{
  "n_layer": 10,
  "rope_fraction": 0.25,
  "bias": "all",
  "beta1": 0.95,
  "warmup_steps": 200,
  "schedule": "wsd",
  "decay_fraction": 0.646
}
Each number is 128 + 32 x the weight over its row's rms, rounded and kept within 0 to 255. Layers, rows and columns count from 0. Numbers have three digits each. The size before them is the row's rms in percent of the matrix's.

# layer 6 attention output (transposed), 256x128, rms 0.256, rows 201-255, columns 64-127
084:114140100153142177097084147165123204149113178149161128138103102145151083153122112174162135104102081134137113146179150138145109110131146121148161204135173126133143113076105159163129152139145063
078:081137088107169149158174209109146114102143135118129090166160142106160179105096148174146106158107127145080144055145134106092123097133133090098136106127096119116140122087068160114120099101157056
083:124146122074118071116152188080151138138134139115169114138154108168181146157151095129126106120077130134136163161114120155105070119157093122094043077132103147074159110148169149126203099110139159
089:087084157075102102172098147139083087126100123123120162102092162087147144107122113149145080112139157137098110184072121084115098147129114126115085132118189105086192120084141170136063074108129126
084:121110065118156154182122102122163186124109150139138094143144136073164116165111125165064164125086093160059093055082117097116110108099123136091140097121123112121156110149072115114154103116163115
094:115143122122140117118056156120100120114062144120120074134157104076211200069141090177109137102074108109103164203126078116128158143097101092116093090098104119114143136133149091100110145097066076
083:150148134074188164128119110131060157078138144150126141128152106180112085174131115108091148109135110082073140109133069162127201140137167126120080138095178130029137163081118121166131130160155128
093:186073185111139100130106179173088122158128126137140173090202076064129158098106144115104122089168109079082098174119167072071155143104089115125135165160149091161132110160120086112117168132088130
088:162086098176131158166148159104052102198094154140107192112046114084163140146130179173155100133138144089071131178142110144082149160163124106136154112150135115203174086193141083171133121153106092
083:102182166192081179139111109141135053137077149127092103178124117125143173158124114097154142080064110131079111114120087094102131131138138133093103105110162106139123152099164181200094120123150101
086:143094174093059085187157142148155098210124151113193120111128177150107093145143091123166166125172133178080109136121082145095129147151124166163108101126191133173109112120160087063170114169161162
079:148100094123168154127148198143087187149091115097144128080142117106084197120141152122075152133104123106095105134170102096099130135128054175119093199106175131110162117144154145121159127170095050
087:131118073112159159128118128091125153105172102133107150160188117148074113130180177127102126121118164182188094174128125162116085205154142192171141139172099124139173100152139153088141152071097097
086:141126174105098137086068192135121211103151131136119111132111136122155157177174162109085163096111170116092123172128084133086122099091157141176068165186139122137081100104123185144126110126113108
072:118149059213109093039142221119104149136123117122152098079087145148140132182121138127203118146129136135163088201155192174124167104163148137135143131063116097122110162147158150142179168144159098
087:186158136185120107114126116128208145160124076102075147168110162116129108188107157131139084118181135095107164085086098136109143105111144184115104090173093109157146134152113100089184110135108134
087:149130118099156127155072090144087120103076131149167159145175154123135109094145199173128123162092180202152167096113134144189077117099139123142109104129149120088155149127130169106136113105172118
089:138123152080134109126183111153117105156125127126122080080032165135172122157091092181200115117181121147151110158084110093122122119115133099116107115151177080133129131157152099116100128128152151
093:125080118171120098139169144155122134121127127145099081142162147104217148207111127105079092114095067112076103171127143136107096062138151092154138169140181147179116161090126117161172176101161119
082:152107171147175177139142149140101085137129161159134075079151118123091099136143148158082105170113107117111104114156115087138063111079105095130122122237139186162175140120112174192123137070094108
088:121116084181136141104135099098162154119173107146093117201106125168134142174146128135171131078172112157161168172109146131106149165152114176065127157117098100153156170110141136104050140071134176
076:141130116059143080153080133136110114175119148101079141167116137104091169110115178099143127077098154067131145148146192185116144145143177144088170113150107074155101119147139119072108129127148094
090:120117106142117126123104112137149098155100070124125162142079135122124139121055129110221193133123160106122099120078086132127112134110131110109150097140049114143125103114093076085170123085150086
086:117123132107124128117140230128107150180139056101166103115102108171105088085127067117174119136156115126110095148100126168178085169160135188144124175073117120212146104140140116121184136095140138
081:145153126110133097164130181160132186143163105085125146178098132165155158113107098096072145098177164133082084131125103136183090093085089110111101123140146164134133137122137146163139107144092162
072:131078140084109123113154178123166097122126131116180123159153092139105124148163116182106129164119155135134148130163140144163139121122080142122156143096183114182091125113088078160172110169159118
094:111137156064158145140080121097170069135175144167131133165130125136130139130078157127069154158132126098108116119131086098099143149097087114150103096121136130106098103142107161075079147161176107
083:149111120158112173114198114097137170151111170101123108127154102112114141136114152078178109161161122169170203143131130163132127161145134088086076133112191137210116151075205070118124116102131130
083:147106156123216190128120127105090151123160088149099115120156154100112130164125122125073174157155119070160182142137176120155154100167183086137133105125087156096091180145108181136131177117045101
084:139160135117148107129134135158119162108063123129152123135094175170176132123118112092138104082133074137127148154151136158197134097104162127140084108107097039145119065134106119105165079101131123
085:151131103146155125189126141184112128121109081102123077124158142091192158090077116175182078127114178095088108120133134159119098127136131126117173099110051140163145102106141098120165120182073128
080:121127087183110183165172175130129169131129152146131122045134112138131147103190121141107075153092179152076154171069127172124120121093082122170114116110096146097126078079129130117110184122162137
081:074126103172151071038189098082116069140118097081150153103114160157118087144119143116060140085162095107127150150134179122164162144152122107151133113126087120142062102125112158054098162105133140
075:162131108203104079172146133061093184084144122133133133180097130113166107152151113190147165145133103141165125177053199148169067162124114098126068113134119110113146096122209147143153139077136076
082:109175141137123164079160119059125173064130102072155197109132114188166095129116130144071143132141118136106177118130124136127071120156153109153125140132163125152083137138083139129093149167123142
092:118114120141130152136135193104113141094118096122106130152153131173131131113130095103085109143123177097180143072144115129166177170156146072056126132100024157111129151106119159121156066101120136
094:213090110117096092176088090176140087155071113089141144145168170061154128102187104167164111145156131111124100168142110092145115129183142118127118098156144094123147165193189099189140132132080177
090:118172115181193119094085154054171142176094170105142123120156096123138123139083146176112113154079141193079179119146099088162105156170105099114123173126060150063133119147162175150077169164101141
078:080163112143147121121124112153108147130120111112079125116091161132052169124131114179103066136126188139147158146146135126118067096087148144115173103131210075098135110120156134120193109154143124
095:217131161071136134123130106150101171079107129131141116077082071136138088120110173121126122135141163141102083078091092147135084110126158131187101118145146101213101141072148073158154089183166202
082:136181130095130131164091084124143125140132157094088138132119081145141141081167105100142152164110137112178146104122125133123148206133167135143110117148172128141124184129163135143103085091134104
085:120060180152097150139153143154082127089092119091145162088130106155140140142084126121072089113136138096125138150132186154108139129124153067156130092092158124173123122136101095139112160131157135
090:121094071134156103113070127129078144134147095113117127111099087091093148171108091138082149180121109116108086091117112151121174095076090115100109133107113132010142102081137111106128157124079114
083:110134110144153181118149113072094137156123099130135150087117083120132132048093133157140143122167037204177154112126151091150133130136091077184119078077121105061142132079150109091148100119128099
082:150135127198137219172061186087098119157125139195055121175166132168155128124146156144054157172130127167090143116214165170094143110134145188151076152110127135144151117118096159121132128066151130
080:095106095096113098093067126163130172126156123106166124143062107078145087181108092112130123123091131114128128141112144054111078136154080096139125147125136161118035065148149129130060075137128155
088:076165099099106151130158119031137152115067086143085137128134147140121144127143142120062083125127180088177110135150119140151160125125183117172124100137050109126135112057118125081079135183121132
088:137085143085141076167119172106095110114201086096130152105165141126112211101151135107089160167140065153138102157136122190174190152110144109146143213123136077108097164181127077111126080149129119
078:159155103088125094123147102137091153105147101206100135134148146152160114117149148082084201149120107099127077112092150127118075130082114126146141145068141091138138072144088148170141115071112122
082:201116078190165089137173136118109112164101080112139110132136129130148131108112111124209111149170119125066099103168113151111105099095151158099141110061091062106118124079152136130117112129049110
081:164096128122134134122156146114189120138159189085195100065072094193157113154109152104140127112114113139124111129112086136120093103146134108099154120092166100148118128075089138144113115111149166
077:118145075113135189114107133149117157120130097189146141173162090071156076155069111130123132123119150087118108125038101154113062179121134073190145176140085098159076149097126091137171088111138200
084:110182152146116113144084123092163088142118166062130124153128148107126099096153141106188126116098122162087111135136155158118149098122139144136128058075201141120115124135122132076056208138172128
089:181141091176113101157142139139113114159104121134099195076106197127139112114145178146177118128175094137116101192160120161150148175126155086169140126153138158145106121103155139174121155149158168
081:140110090098141130206157104149134101082103106186102139115120155154142125064111120208136166075110149162140132163117119161141069105080066191166192143119141139103153089137138131098153110048117137
# layer 6 attention value, 256x128, rms 0.278, rows 202-255, columns 64-127
077:107105130146144154123154156142164144138094123126054136158160169115130091138143142144075120157177088094065134136159113118083104090068161125137193123143146175157149086169181111129142106170066149
084:155117158125175133139113129149103128179142132188143070153123132138141148095070132231130113173160108142191096081144130110074150080096124105143171109147141173134198071122160107131074113072154146
086:151102128126126142174091140145142094161092119125133157062086125129167131099148095152185149162104096076106180148128146140112151043170100150139139160188121148153085097115164102095096145097118122
078:184101154093166170087125109154125100101124108123121109136134176171074150177179134056136152145165155135079122110154169099164130147079162124127113150149076101156141063132101064172145069170098122
090:146104158144141112140097139141108131123142157133078152120106131139093127158123145100165145138116131196152150072114188132100144105138109087122095140126110151116128063132102202139113103097164162
079:164077088098158130103159164151211157101112110144102041156135160156129177109071046160070129151115138140164145052159145105147097192075132112106113172128175121175105116180106080124128141101124106
088:098128094115081136165115118168114124135178115127135149146104091119091170134120156150169129133096138121112173061158104171156106110184187132169083163097120120126100182124135189077124138079203152
083:102124085124180119123165171159097056112151162103095146121175128105132162117117130130179088067153161125113142132122108118139121103191111098126098141158110100152105147074070113129073175096168110
081:117114104153145137145098144103134105165114114094107202063138125146148105126106106131200149145157167172150146171128171134098061096115051126112092163102114151126156149146093086097136079120112097
091:133117113091148151153102188113130105146136121124150158148069073138160201164083127149160114130061147182185157161180162112144154090163129129129152179073173098170114107124078126186064064083086188
078:100149150135081172129151105146148079118117146128118140150119116147170147160108122119056131103108162153085199085094160100165114166159146137135120117144098177118116107121217174123144110064130092
086:119182133066182122120205169141138128132094118157127109177114070148141082086157142136155091142132130082120158118138091085126157141104143103155113085088024170111131072177121158143146107162039093
082:170158089171145164115147105142157156121037135133123132063121118140131123130102125118159077081110122125118154105121142087237138140093115126123178149125090146122117154171150127119095157135139124
077:157144157196104150129138116153183058129171144161089157127159196056142104139102166098119142194101111079135131087075099116124118113131110161120113108174195092070148163067141118090099159162105145
086:136130117153068124118079121144061096136169114099175191132236137150123176110175111143089122134115100143135099160100128156093124131143149136106180157074119150097083122109127104150121141141117188
079:174207133085136123121132153176136149056124143140164170145129089104163119136093119157142120094148041134106087110164158168150166134114153148122111098096124139146099107131166059164189108108109124
083:114136134123088161133092118113159145193150110133106127134109156129115134100138114124149169107095136127159107201148091191173149120107154125111106045151211126113125124115163082182069151102145164
093:124142112100088117135130116110133129119081113117113160165131205177143121088111157131147208129043131092133128108132133154115173135107107175119121128121122091070182143146139145102080131176101147
082:079141065107139121122127096132106163103103104142105174184133088115148139121160155122094121098155120225128115134178127077080207155129099076136163129137068138151133130193078127141149143155144113
088:128126134118150111124089141128060054174125114106169130052101144131099128139170145170115197107157164122099121091097133139101081160133117117082124084108120129101166146139085093123166152173062141
076:091100159222105162161147154138140177084149140091255119184060133131094119120104098120132148094106117078143172112106109153139106111134146166099174176132118088128118107104145131097186141123129165
085:089153127134155170155122136153127182151142114119130202111122104139105171128191137138086091101173089117186101086104049176154098101171113188145118149103149070081072120109102084166135153085123153
089:099103105108120159158145102148102128122143188164130107103132175170133164172118181116110137106152078122129137150128119128153139180172137083157142095107137137170125118109141139087090085132087115
076:182102088136090157146079090169101085129101094133079102105119195143079135132145104152104107126153156168129077115149139161088111162086105109189119145122188130149101145161138125135142090156086152
075:114147127136156141178163143141081115161109135102127122116120141077148178195130128120187133122151122173060168096165083127132151103141098133101124124127126073124173151175136191176105119099167087
092:080136110155143157105128131084152162153108077107148089119116055145103125146101112140139100112117118115123185107161102134156079075142202106104118085076125138082148081167144159083122104087135093
078:130115107109129111198136176150092088109164082164158107086113122133140168175105133144102112104072143112091153175111153114101078099156091148095099139169132081177143170144118122114060103117113201
082:084056110155123148079171101092174169097068142143169091134160090100128087126160179097121144136055138172092099015063109114091143140186139136129124137096106163128124111149130080129160149139121141
085:203103137092141140130080139124133145124086155099155131124110132111045116108165148062117155075122088206154127122134126063130111081096130171115096113161137093125160191112130129141165099089150144
082:126081128154064172091100101093145122075148130159139144144106157102100116106124151118160092144165093112093085120141179139151118120187089135125088108126161093091119100114111163093155080117108139
085:067169196129116134115177127147093113142107100148148098181112091136167146120152122106181060110164105092073137035143156109132108128106123103108132060210130173115123169157167155144112134095130120
072:149133166120179136069160086132079183108097126129086161205157142084126159097115197125119180182082111135128114073094131129136119101112157114057185151098133130112127171129139139135178142161105155
076:118152144131127086137135103146126106181153171124118107074165135057136124124128196151176113170143127151118063106122119140106098096078121055149101119138071126065156162153090073118148108119127185
082:087132118145189113106154176117095100096078121116152141068159119115102079134120171191099165138112069175138130085096118125138162119058152125132172125148163200119094107135106176198151140137135114
089:142146094171132148149154138171172140084117139088091115086140154135120059106111145166093099156136084139121127132137067129093137124174136104157126109163113162152147107125057071166128089144118094
096:112122186111081088140112097076146136117161144130106109125077105109119110116150095176206103139131139134154181188141092155118124175132077185147115196129146035133098102132181095156104099099141181
088:184097165137143122137145103137118097131119185178094182180133117096125124132122157180130123149186119133118092100185175111121138111088125144160120102109108200142134137122113120086108101091149125
080:190135147148052151129147112133093154152140122059133170098131106131203135146145146086127112141106101065090153138137103097163108199082122133142066155083130114150070156121209082143131156098162124
088:172126118140120128117150086130112088120118079102191157158075154108130142138189062133077094167068174133174167157077126151139146132098154125124124134121190127186142103115110152069073104089152108
082:083137205088137124167150131151105157101179117061143158104101098105163062114090083161118087123099154132138105184057118062187142099079115102178134113118118101129111109118076083128139130096092154
082:100106086062155154156161107108168081106129087135131147167180114103172147099153136167101156119120151095078178101152131114105115128152135088089116160113170136185116157125109133095154149141172123
086:134168120127147156143144115106174175107165079175122174108149161105124124119109140132147075176110154156140140065164132141090094132132171157183165130099052116126100135141130143124101138105090113
080:125132155157194110202179123111137183119103102108145229155111137158093131145121153132090074112109096126128071163122109144110136085137188122152116074139135143146096147122138078115074113150096113
073:080142147103197122132119165140136093073086172132139147163146153116110142147083123061160150097176123119158187125117151131114104116172090086113120105089130143115170100203113070127158151119113144
076:180138134115163146137156101149083124125128151102151038138082145132152146156121189234126154138119176099153138147117112111160105125108218131138207105132076115105122121144075102161146131118159136
093:162137137137136147081175124103164137075105173112178193139164114106112063130087153092085189128125130176070142064124179123148162131140072113093136140119123122120145129120122143095076095106119076
082:134096116090124087126114156144159130147107183133101101118112123157058068161123111170131120124082143119108210109081133121080100145175196125133090104150150098161126134125141188131129144096152181
077:158128106131136092101152184141119120146058148128135090140095208111073155148118154072113141156158114119180134076135167136096127237162159086153125144090107063102146117112090121093157119114124105
080:068167134142104141070092142128150081163203114161161166147101143059110168154055154098079094174114118107158100131128120111101108164153093155138142129128154119114152127171194119135107113154090180
086:075186111131119152085180093157064138133079121168158074091114143180104163100092095190078127096122114147103040125132143110111165102133119163114099129182158183193114118112077150112115131154125141
081:093127164111137136115195114152140107049139138091172127175121155181137129147198102205137103196135144172095181108185137184104103159147191095127174098094156138091132069123175138113124137141104103
086:110144157167153192120082117092133135137151108111135090097161105165146189171107129063186146096097114101140164197098114103108084094121081182139047169104125125184126119095103099172143117184139180
085:112102156133102078108068114120120114116104078097109069185144106111179121126122148147169075119152131131117148198139130157118095122101095132091085157110173090053124125133129119121101141119095131
081:129124163117131097154106204117081116125122162122156190087148100106075126062180092067089109197160134133163082127152156118125130129129109109102121089114143107153154136163161144161088141184107154
# layer 6 MLP up, 512x128, rms 0.315, rows 0-52, columns 64-127
089:140137152118142161151113123101096120137132121061197093149164143111139123098064111116177094104112138134143147179128090197223126088114083123122154221130149179112085079095084106093117193117087111
104:119126126131157100147113160178107100126176135125140160084097135079156139107138154132148136146086170144107134116128059118126116102095153114131137158034133119105159121117090056163177054084162112
110:145119143090117129119131101145120072135155096107132110123060146122064139127088028078164130141155079091097153110138140162073167175130139089114119107155143145147052103155086110135187147127071145
093:171098081160106174074148153086158077162121103116069190104126083076164109137147114145128154150131185142092063080163148165038115113164161121087101159105119149169090112126130152055122084191177177
105:185168080125161115141151080106205146175200168101222107115098114087155158117127086106151108159077099124132082097139093125143119152186134126190123115118123100146181122120134053142125126135095120
088:135127120087136141134131186148091128119124118170116124159136154161192159191072122114106154149191136120118156110103156128089134143162067079152101134164142154172134163156155116125154195118162139
096:176146180182119065150145167120088059104177156179145115159131128079181102114077108140138128200141155136147106120183148113130130152079124140132167127176104087126139194172159114130121119129151147
103:177154087155110150072183152112116130116113119124138124170157139200212119166183172145145048115135116118201061122146071198178150135133078134104104139099108168121097155148143142140078160132106111
103:092195177116093153146111153100147099132157147111139175111069132100117126166149149132159095106161145132181172153120065139172143122084116145148091134097085057057143077119142133175164122128137100
099:136131107128121129184116081206095111159140128131115174106151122131093167145103124123102087091171141153159147175104156159095126113173160104157115097163175135109070144070144144205116147158062120
102:097138098154102113127107156161067105204084141129181134131192058125096096138101080145105107089130160091117114150171087143108158179112117124090129183130161136141132138069176148139128094165108075
092:107178084143116102156191133074148116134085130084175143117155142071078150080079095213110113105187139101052149130126140161140137087128122115155140166201113133091157170126115102141129126115107155
098:158170141158086151140125103149122083144139125110189095094115112155158128075136163156099135128116135156128130161086152086150170111087147088113092131163142148043134132145095097155144156133184188
101:090122096125116110161098155122150109154093136069154140088161094143141141078088151131198131093179125132137097124133142138083120219142132130174129106147128071103101161143091082126165150155128126
102:149093111188122110156140165174126130113143173125129192139134148107135132081065100135110107161168137126159151105099117189161144099115150139117153132136172153047113148088095083136118124121141113
099:188179119130119114136130116083116067175071169125113151120140197118106154120169195075166094124162112160083122125183089113093153188103140128120114162145128097166091134131059141173084156177080137
079:128094115086140073159133117177067151143072133180084123129158156147092096157161211117100118129121196113187113132134158131134068153173100166116189128130093103101142119165168125129179131089129090
108:102058126124107109128149181131122175162123106085131166123110174083085103141114085066129124198152150152081083063161122127176153145118114137125059151101087132194106172063094149097119117133059094
098:119092152147048154191151113085071074155154178098077164138111144088075182150139127117126158118151146138120147172128090113127120085117129060086077095149110082111107195125116133143161091111095133
096:114057107102172133113100108117120143135142153141117096130161096127135146147107094116155121150067127076164109112151105168108161116112130131101150142018198144166139153156123120085139147146157172
101:162060114189126099109132151136182128141103126159162071116123151140111152134190120113107150167121144116138181042150097086150145080143138118077121173126174178130063107097111109095177154089163128
095:123124127103057164160152135090113118133159114065171143087159134176183151081141109096158122138132069125145110145102156078102177158091129121145150127125133042144100164089186109124129151112132133
098:123178164121082083121178132070151145189145163130108084134118185092185149155087128132129110110127142100121165153105120125143122138097081081098175148151102072185141094138119121124132107158105124
089:144157072148083115124179143135077165134136101140114064078098114197111132102126102216101092093124118144090087135140069182102120150127128102137157170173151148146171147159177144096124078127155130
103:161115137133137115127136088126140089157144116146105164137118066054126114096103160091156100091135117162121161171181144122104193107132164117129148083138127081154129112165103136134111145157125130
099:096178211150108136156147145089117155132093087204102109154102136069153149134116124188124132104106173146096138102159101148145100121178142120081099185092105066104119142084095118159158103127120097
098:162102130170170113127161076059189045128113142083151080125145105103162156167132110147120098175116131141121102107156119148086103167195107149087174113142172130112106128202133119119182115135147117
090:136103123115104132109068122087109147168136089132130140178131086193152180142140142080149192140103198090174104027127169125114155182122109113076101111081177162181142116124103100098122111082136164
103:114139124162126148095090145118095076148145136135142118163126170090150156160089111142138129117123155132184113114070154137087131120069187147127093127091122124114110091165139140154135194104139140
089:179100145122099105127199170135150117069087157139160078174194102131100158128107076192090124072156146125099110139152049094178125133135130121102135101116175137107147154161138130108155091158169131
092:056110133130105148112146093113197147127070084183114053133091134041120149108124141123192144173085176121176090122140135110155098195115128142129124112172191174163149051169159138132115124095136154
096:107093163125126130138130146110105049209120168135152090135116161115131136088131121141162146093121122118097133104094148170086120133132083094164142157110206046120132097124079115122173099182136129
096:153138108115135104110116068102166153185074169127078113147101046167151154129094104145196106079105139133107155128112183108114165130175184115182089117118134091142188136143128067127065130185126129
095:085150105120083067164123153104132205075119162084207181155133061170154163137127107106073152093150147105131132180125143135142139199088158100150084076175189182100172147139167112190113139137083106
102:102101112140125142148161153092092131100122159122140090086110124127127110141170149201102148094197236099119102088148077188137149135105096118136090156112142107129119166107110147126131141152124128
094:121145082112082092113153118158148131107088091096137099109146095189107097134144175131089071123131202121044152170121086196116117163143137134085119107154160133174139119124100124095130106164194160
090:127148164185094118123143100091101078165173159186124156176163079045137142117155158153160122149173188200118158177144075120092166142146145177139158108161129114126091141168118134098091141094128111
090:115091109146064096168126123113113093158142181179103088131141110086156112104154144114116122120103172131146100169091170187178131123072150125138088160128148143149086102118100136188128147110046109
107:207105126146126161104115044107133148125146138119108159085160118146129170116120119140085108129122133165159167115191185107131112200144131184171102097099124105158108093121138145123111067164157174
102:063133172113103131149167087108118112165124144118116164131074155107147147097168146153083184124199153190164146169207154113154111114136122091102083152123124163102139192098098132089146119052170125
102:135154140163141124154097106136173131165130147127098160112142122109129137135189133122108146141131171153143182170155114147128130132091128087122154110125092150105096129204142126159133138090100139
102:172146090146137137168136091075093126135069154131084185139108091128109109111109163107155170038103105156147146114068134119136158092148138090077130161096190143136102062108185125173142076149058153
092:086173125112099097168183172136117130076081138135150025182173131116180125129014150167137105152144179156098173155111119145141094123180108128115175198092165133169112144188102116098131115117123140
097:131155158137166136162119204198108148102140159112114158110102135078093130145134120139152080148154084190140081099147117118129127145157180177156112164105110100094084110109111137169138203106114142
110:149165136069103122145090114170109194097122166080220114125177108161157120101145074067179175125118124089162153149148106103150202128130107104132108117142094106097128128099070150142161170202166099
101:094166115097107128151136165179133183192140129105165119087129157091130150167124112129173186083134185129113076110104148170156105088104164150084076109158123166099186178124145118120108150115112155
104:098155098125119141145197117122111081139152175102135147153103151122222081137137095186123143123075128135147086138156140130136170167114184161094050122109158184128154189137125203125083133149097111
092:085151121089093118170137088116165153087087100153126156074114111121234163108107076144165074105147101135140145144089176125144178111163076149134147114153120160119121087179162085122110109130116145
100:097107122130117160089145089101175101146150120145150132134116158056112194101137087176138068035148144116120179146102156090170177083086125083136125158196129082186127113140122133147068171152106134
109:129178116124058152126137162095102118135089109133162125098161144102130200082201138090113156106135110140179139160125106120201170104104153152047089119123129089101125088105153164143139193115098185
098:119150185148154127074192075107086097166151137121115124179114124110117145132137133184156184104148135068119180132160137116109088142106158131132053096137170094159132151111153090151152100137144088
095:132177155144081142123129107060133153140049133136117115132146116108166134127110162138190152116071116092141129154094152109181119123139111134120103084135200221177127173143153121197128141148044202
098:131171175175077111158144111105080131110097176121126078168112187083111157123151118140068101083081131112153123090132125151134167139159104133153168141095137089134143187127091131203128077132120156
# layer 6 MLP down (transposed), 512x128, rms 0.334, rows 0-51, columns 64-127
106:097091166094133149084121105126136127169100097086120137137128160138162151116100083079153098133155117115171201085065076136169129159114099115188133172112143145133126134136140084077103148142139158
109:090049084122166182138149138079143120110124127111103133097195182032216132087067073147161069137099133145143121124164145128132119156154148115071111114171137048134113154124108149092150177112123156
097:152134158088129190110107099101145124154165135155116151131115172139096116112108056108180168110144113156113143165116117157130165137152108108072118077073109086150108117173137093165141069157092107
087:136128158106111110194129156103087083096119164150162151137099174159111142100135127106105181152104125198140129112109151056202103159099098105138122119120142077048140136109127120128101168053101093
108:187138073138147134131135111151107086092080123145114063129170104163155155137116103145128087110139074144135182142089133134211085079161048109146238147082110185097165078146113111129119145104099129
087:102090113078139119204108110114119104145133150168091115097125148135122179139158112183132112097134144067099103090184095137110149139090157125160108093086128146157141130133079133124128131132101128
095:159144123147173147146103158066094133152118114102147177134073149134147140147108155116172154131134162150127123137124129072082114161109052139067130127129081190138105091093141125097125154145081133
089:123099086141191180029153087115117179102127147137105101161121083144143122116113144187149079110073139095144079100159066130124075116155154151098154085110055147045131137116110121153081107159151071
100:140169117102098137163146108126135142172130084120096128090144132108180177176162141147098186161095149148094123105126090079088089174169073128030147155118143130185104120113102139081100103116108155
112:078131170140077105129122042139094135124181114091122127151174153131107114112101102141156125117212184140169132158136141116094142123122232125122145124141198118069114075128137152122096121148122109
105:116119095209132172103051162143107164087142150146194156123117127137108068092079095198151110148122162097145114164191113153153188131107123121144128082106148077087150128160120148081171123104086149
090:112183163131147183092129118156083098131068124135168113160168125139157134136117144139181123139109098125104124095086168110172142121152179141096088154132046150083136137101105116187153159122201085
106:144119179147108128124075151139178137139076176100093130139048128134165144153119150171141136108117155085175110105128077171106125088096107107109101109047071166178139168172095155169110113056194146
104:143124138127118139176163160110109096158158114145155118102135098197165100161125097021140052109132080093155088144138136095089192154159133101150083131158135132061109151105124131141140127146150158
107:159135115132094094119183128132177158158075074123099146057123102083126133081108094130069102118147071099151099161127112135086144144106145127113150135179139166162248149136106118173104159123146138
103:137111092142132107083114119129140108089171099101138168098146148123102134105166162178130092179121067166138144151157117155156140182119099106045135106169163133119161105069054145098114057089124155
084:131148095110135124122133163089147089139190115129138147202048156114154123123065140128084151124137103105075133108128113098124156183105111120107060112133162124089102126040079137076100091138137165
099:110173119148124109160117087128138077158091148106093120130048128150144184171106148167190148101084144148138131129159081103109102134111109129089167082085149132097136124162156198098111129147175133
100:119098110112063146065132160121124102142130123189179150147184083141188128187133154106163111134137098120142124097093122086155080122113195138151115136106125185139127178105116073158185173137123120
107:144130103120158130089126120156171121140139144099120120052218084157153149099121067191168148119133105120096089104137167172113128094156074107137122120105128168135143088099141152112179125122156143
100:174140131173139114135103090139138102160178128110145091128108086169090113108191099164096145179080145166116154170153118151113186177194089158113116118152152103150095129137168184117148102155155105
101:131156110100184130107143196117172140070161120154137117103133125174102114079125134100162107135120168139043155169132133136117155130113124067158139119094128148092146115134120147154122150093092125
097:190127088113146154159066115142122126125131110097123139094100137167136093068189138157124147098097120164129090101134184117132121150152148182112084098105133167048090139136160121140109135075155152
088:093147137166149105114111175185160089163155159094112127165125152111108064098134115097115160158154103115094114101109171098125177110118086136082102107117168078148140142139097170148091158122110161
113:165082045100171135167111123194128125092119107109122156149193072061171220160062132113146139145145135141168106128127144125148144148129178058119106121043172099120141058154087143152098166106154086
090:155157149103155111137114114102061120129075179135069072122112102124100127109117151059125108146178127146162137164168103086110149154094125097144098090055160181094104148080126118147078167117129044
097:125115113061138152156117134121147140110113092157156156167143182155126165118115084198087140142143139131106132088117083150154177140091070129169121114143139122134127140165132119139145058145105163
084:059100129119147111136135133128160129124155140141053128074123130047077150073097091106202102063145150114119091192126083117162134196171120110146180122140126181133119133139146147172169121153096165
094:116120175100118118143131102194123147168183177171121116151117137113146130126107129116176162158145121093095124095153160064147143124119167139111091158122158114143129125142152112106096120140131140
091:127119119150143159128116185135112134159089108131127198072129140099194107129121209083135135170083089157196144113108158179098179160139135139151133138159049094144099096134095094127159139100124127
102:127080153115129116110102149140099122169114030181098073086152087106086147134142124143067151140098104119124125146112128178112170187092101129134125097095086136106117124150153200158186131156034151
100:159077107115181114121148088114107117039176181157106093124120132117174106204115142108111101109101106086122096124113165144142119150037123136126134114116123157124093115142122108129104160166086146
092:133062156152076205175120205138116081101146152131194115095095149074109154089134158140091137172145106142149139130161101142119129105096097099144115154111146123123090130111147132159157155098101133
093:187191108136148129137132180130099106163146129158094088144064122092097166135080141136109030166121101131108101051151169109126097123119123104137121172113210121106107131094137111094147126146142170
095:163104072138139157123110092129104173115122138108157091129144092132149087141143143154146132143203137137115104103153111110145157158171090137117153078102150147134096126103154143106034151089102116
102:103141087067101167060173090095148092142135103115182172092199135129127116075159124134126128116079123157101147109105154092155106186102084119132118161172157119157174178118159159121146128160183186
100:134132144076097103119122191100131134135122071161150129058097154156168112163080118080158111069188107098089130070120118125150126065098158107162131153114126173142074106152137092118102185175151087
103:142111111079090166099138189072141103092130099142145134146204072106161145120152121190138117085079131147139133115113160120132122116151123085100101168213153165110138136148097154098137146100186118
110:097084175098137190155120131134142138199167126153102071099119103135102104179169108125089131059126125105160129144120113202143148065152137177226137115116077152146114104109102143140149070184085167
100:121122139143111175132141177103146171122117154161037127158102109143118084152079160135101155104099168100082127139137128100141090086130077133122113096114179106133125153114106105151128102090116138
096:158174172130135136131146110130100092143111094142090180120145134142129141107123133099142154117111152153111150085139150069090120116145180153119100059144181126144103154082129097127122149119165120
100:109171183135143133117122169162163085167122087092107128168103093083123122175130136159155126188089130149138099096186127124112125096176049111139164185109076099156146101130157135114122127143136085
091:212127133168092149085104144115159166188153139193130144099155087142102150167158217133125154087103140075149062128122123176153175088092096160121109165106098114111099124142095137085120178163114118
104:132177107136183166104105132129134143141174144131113122142101160094144058151129104095117141134101150160125196136134077155097166179122135117088075144133127121154101165139096165150119186139173141
108:160149171181161149110164151165052168112197110107140184152069085136128178147097122072110098162117103146122146102124100126172094090200149103137146159096138089159117137119124125136124119129064150
095:103091167177063158148138145100103118116119164135127143195126183138117082120104174116087149174136134161122119126161206066142146128129128085087133214149140106118124159144134138165151100188148151
095:113169128079070111119200084069136146122093133130171114124158077128112111171110146138108112133084172135088150154124161159075110141068107177129168120119121147144166112141158111190104120100122188
105:095143104113128181131075031183147129112064157177151156071140086149160099136127104123137142162089148141118131177125106159134090132103127143172163091147120104195093132131070147120121169118136140
097:127098096189113180148162073135145151108148144115151113133134122153115078135154054105113089137146140168156127167119136143107143182132171169177135071158119074128134137130134124167164169157123142
108:130065125159107104178178067122127149133117090109099128154180119120129136160163119131057138139123130200130139178130139155121185139126052114063129088161096108098088077153156053147157177155094124
099:067146097118130129125105117123114113113097145105111084099159167186208102176106189130080162182109134080156112074139039127100143162132123083111101106151134150126162139141123152116104099066158207
100:139097130137157104135147127115162146142132148098119145188170138176184197116185082148174158133135112131108144136099132100099138164123130106059131116189124142152112212100129149152118145148128085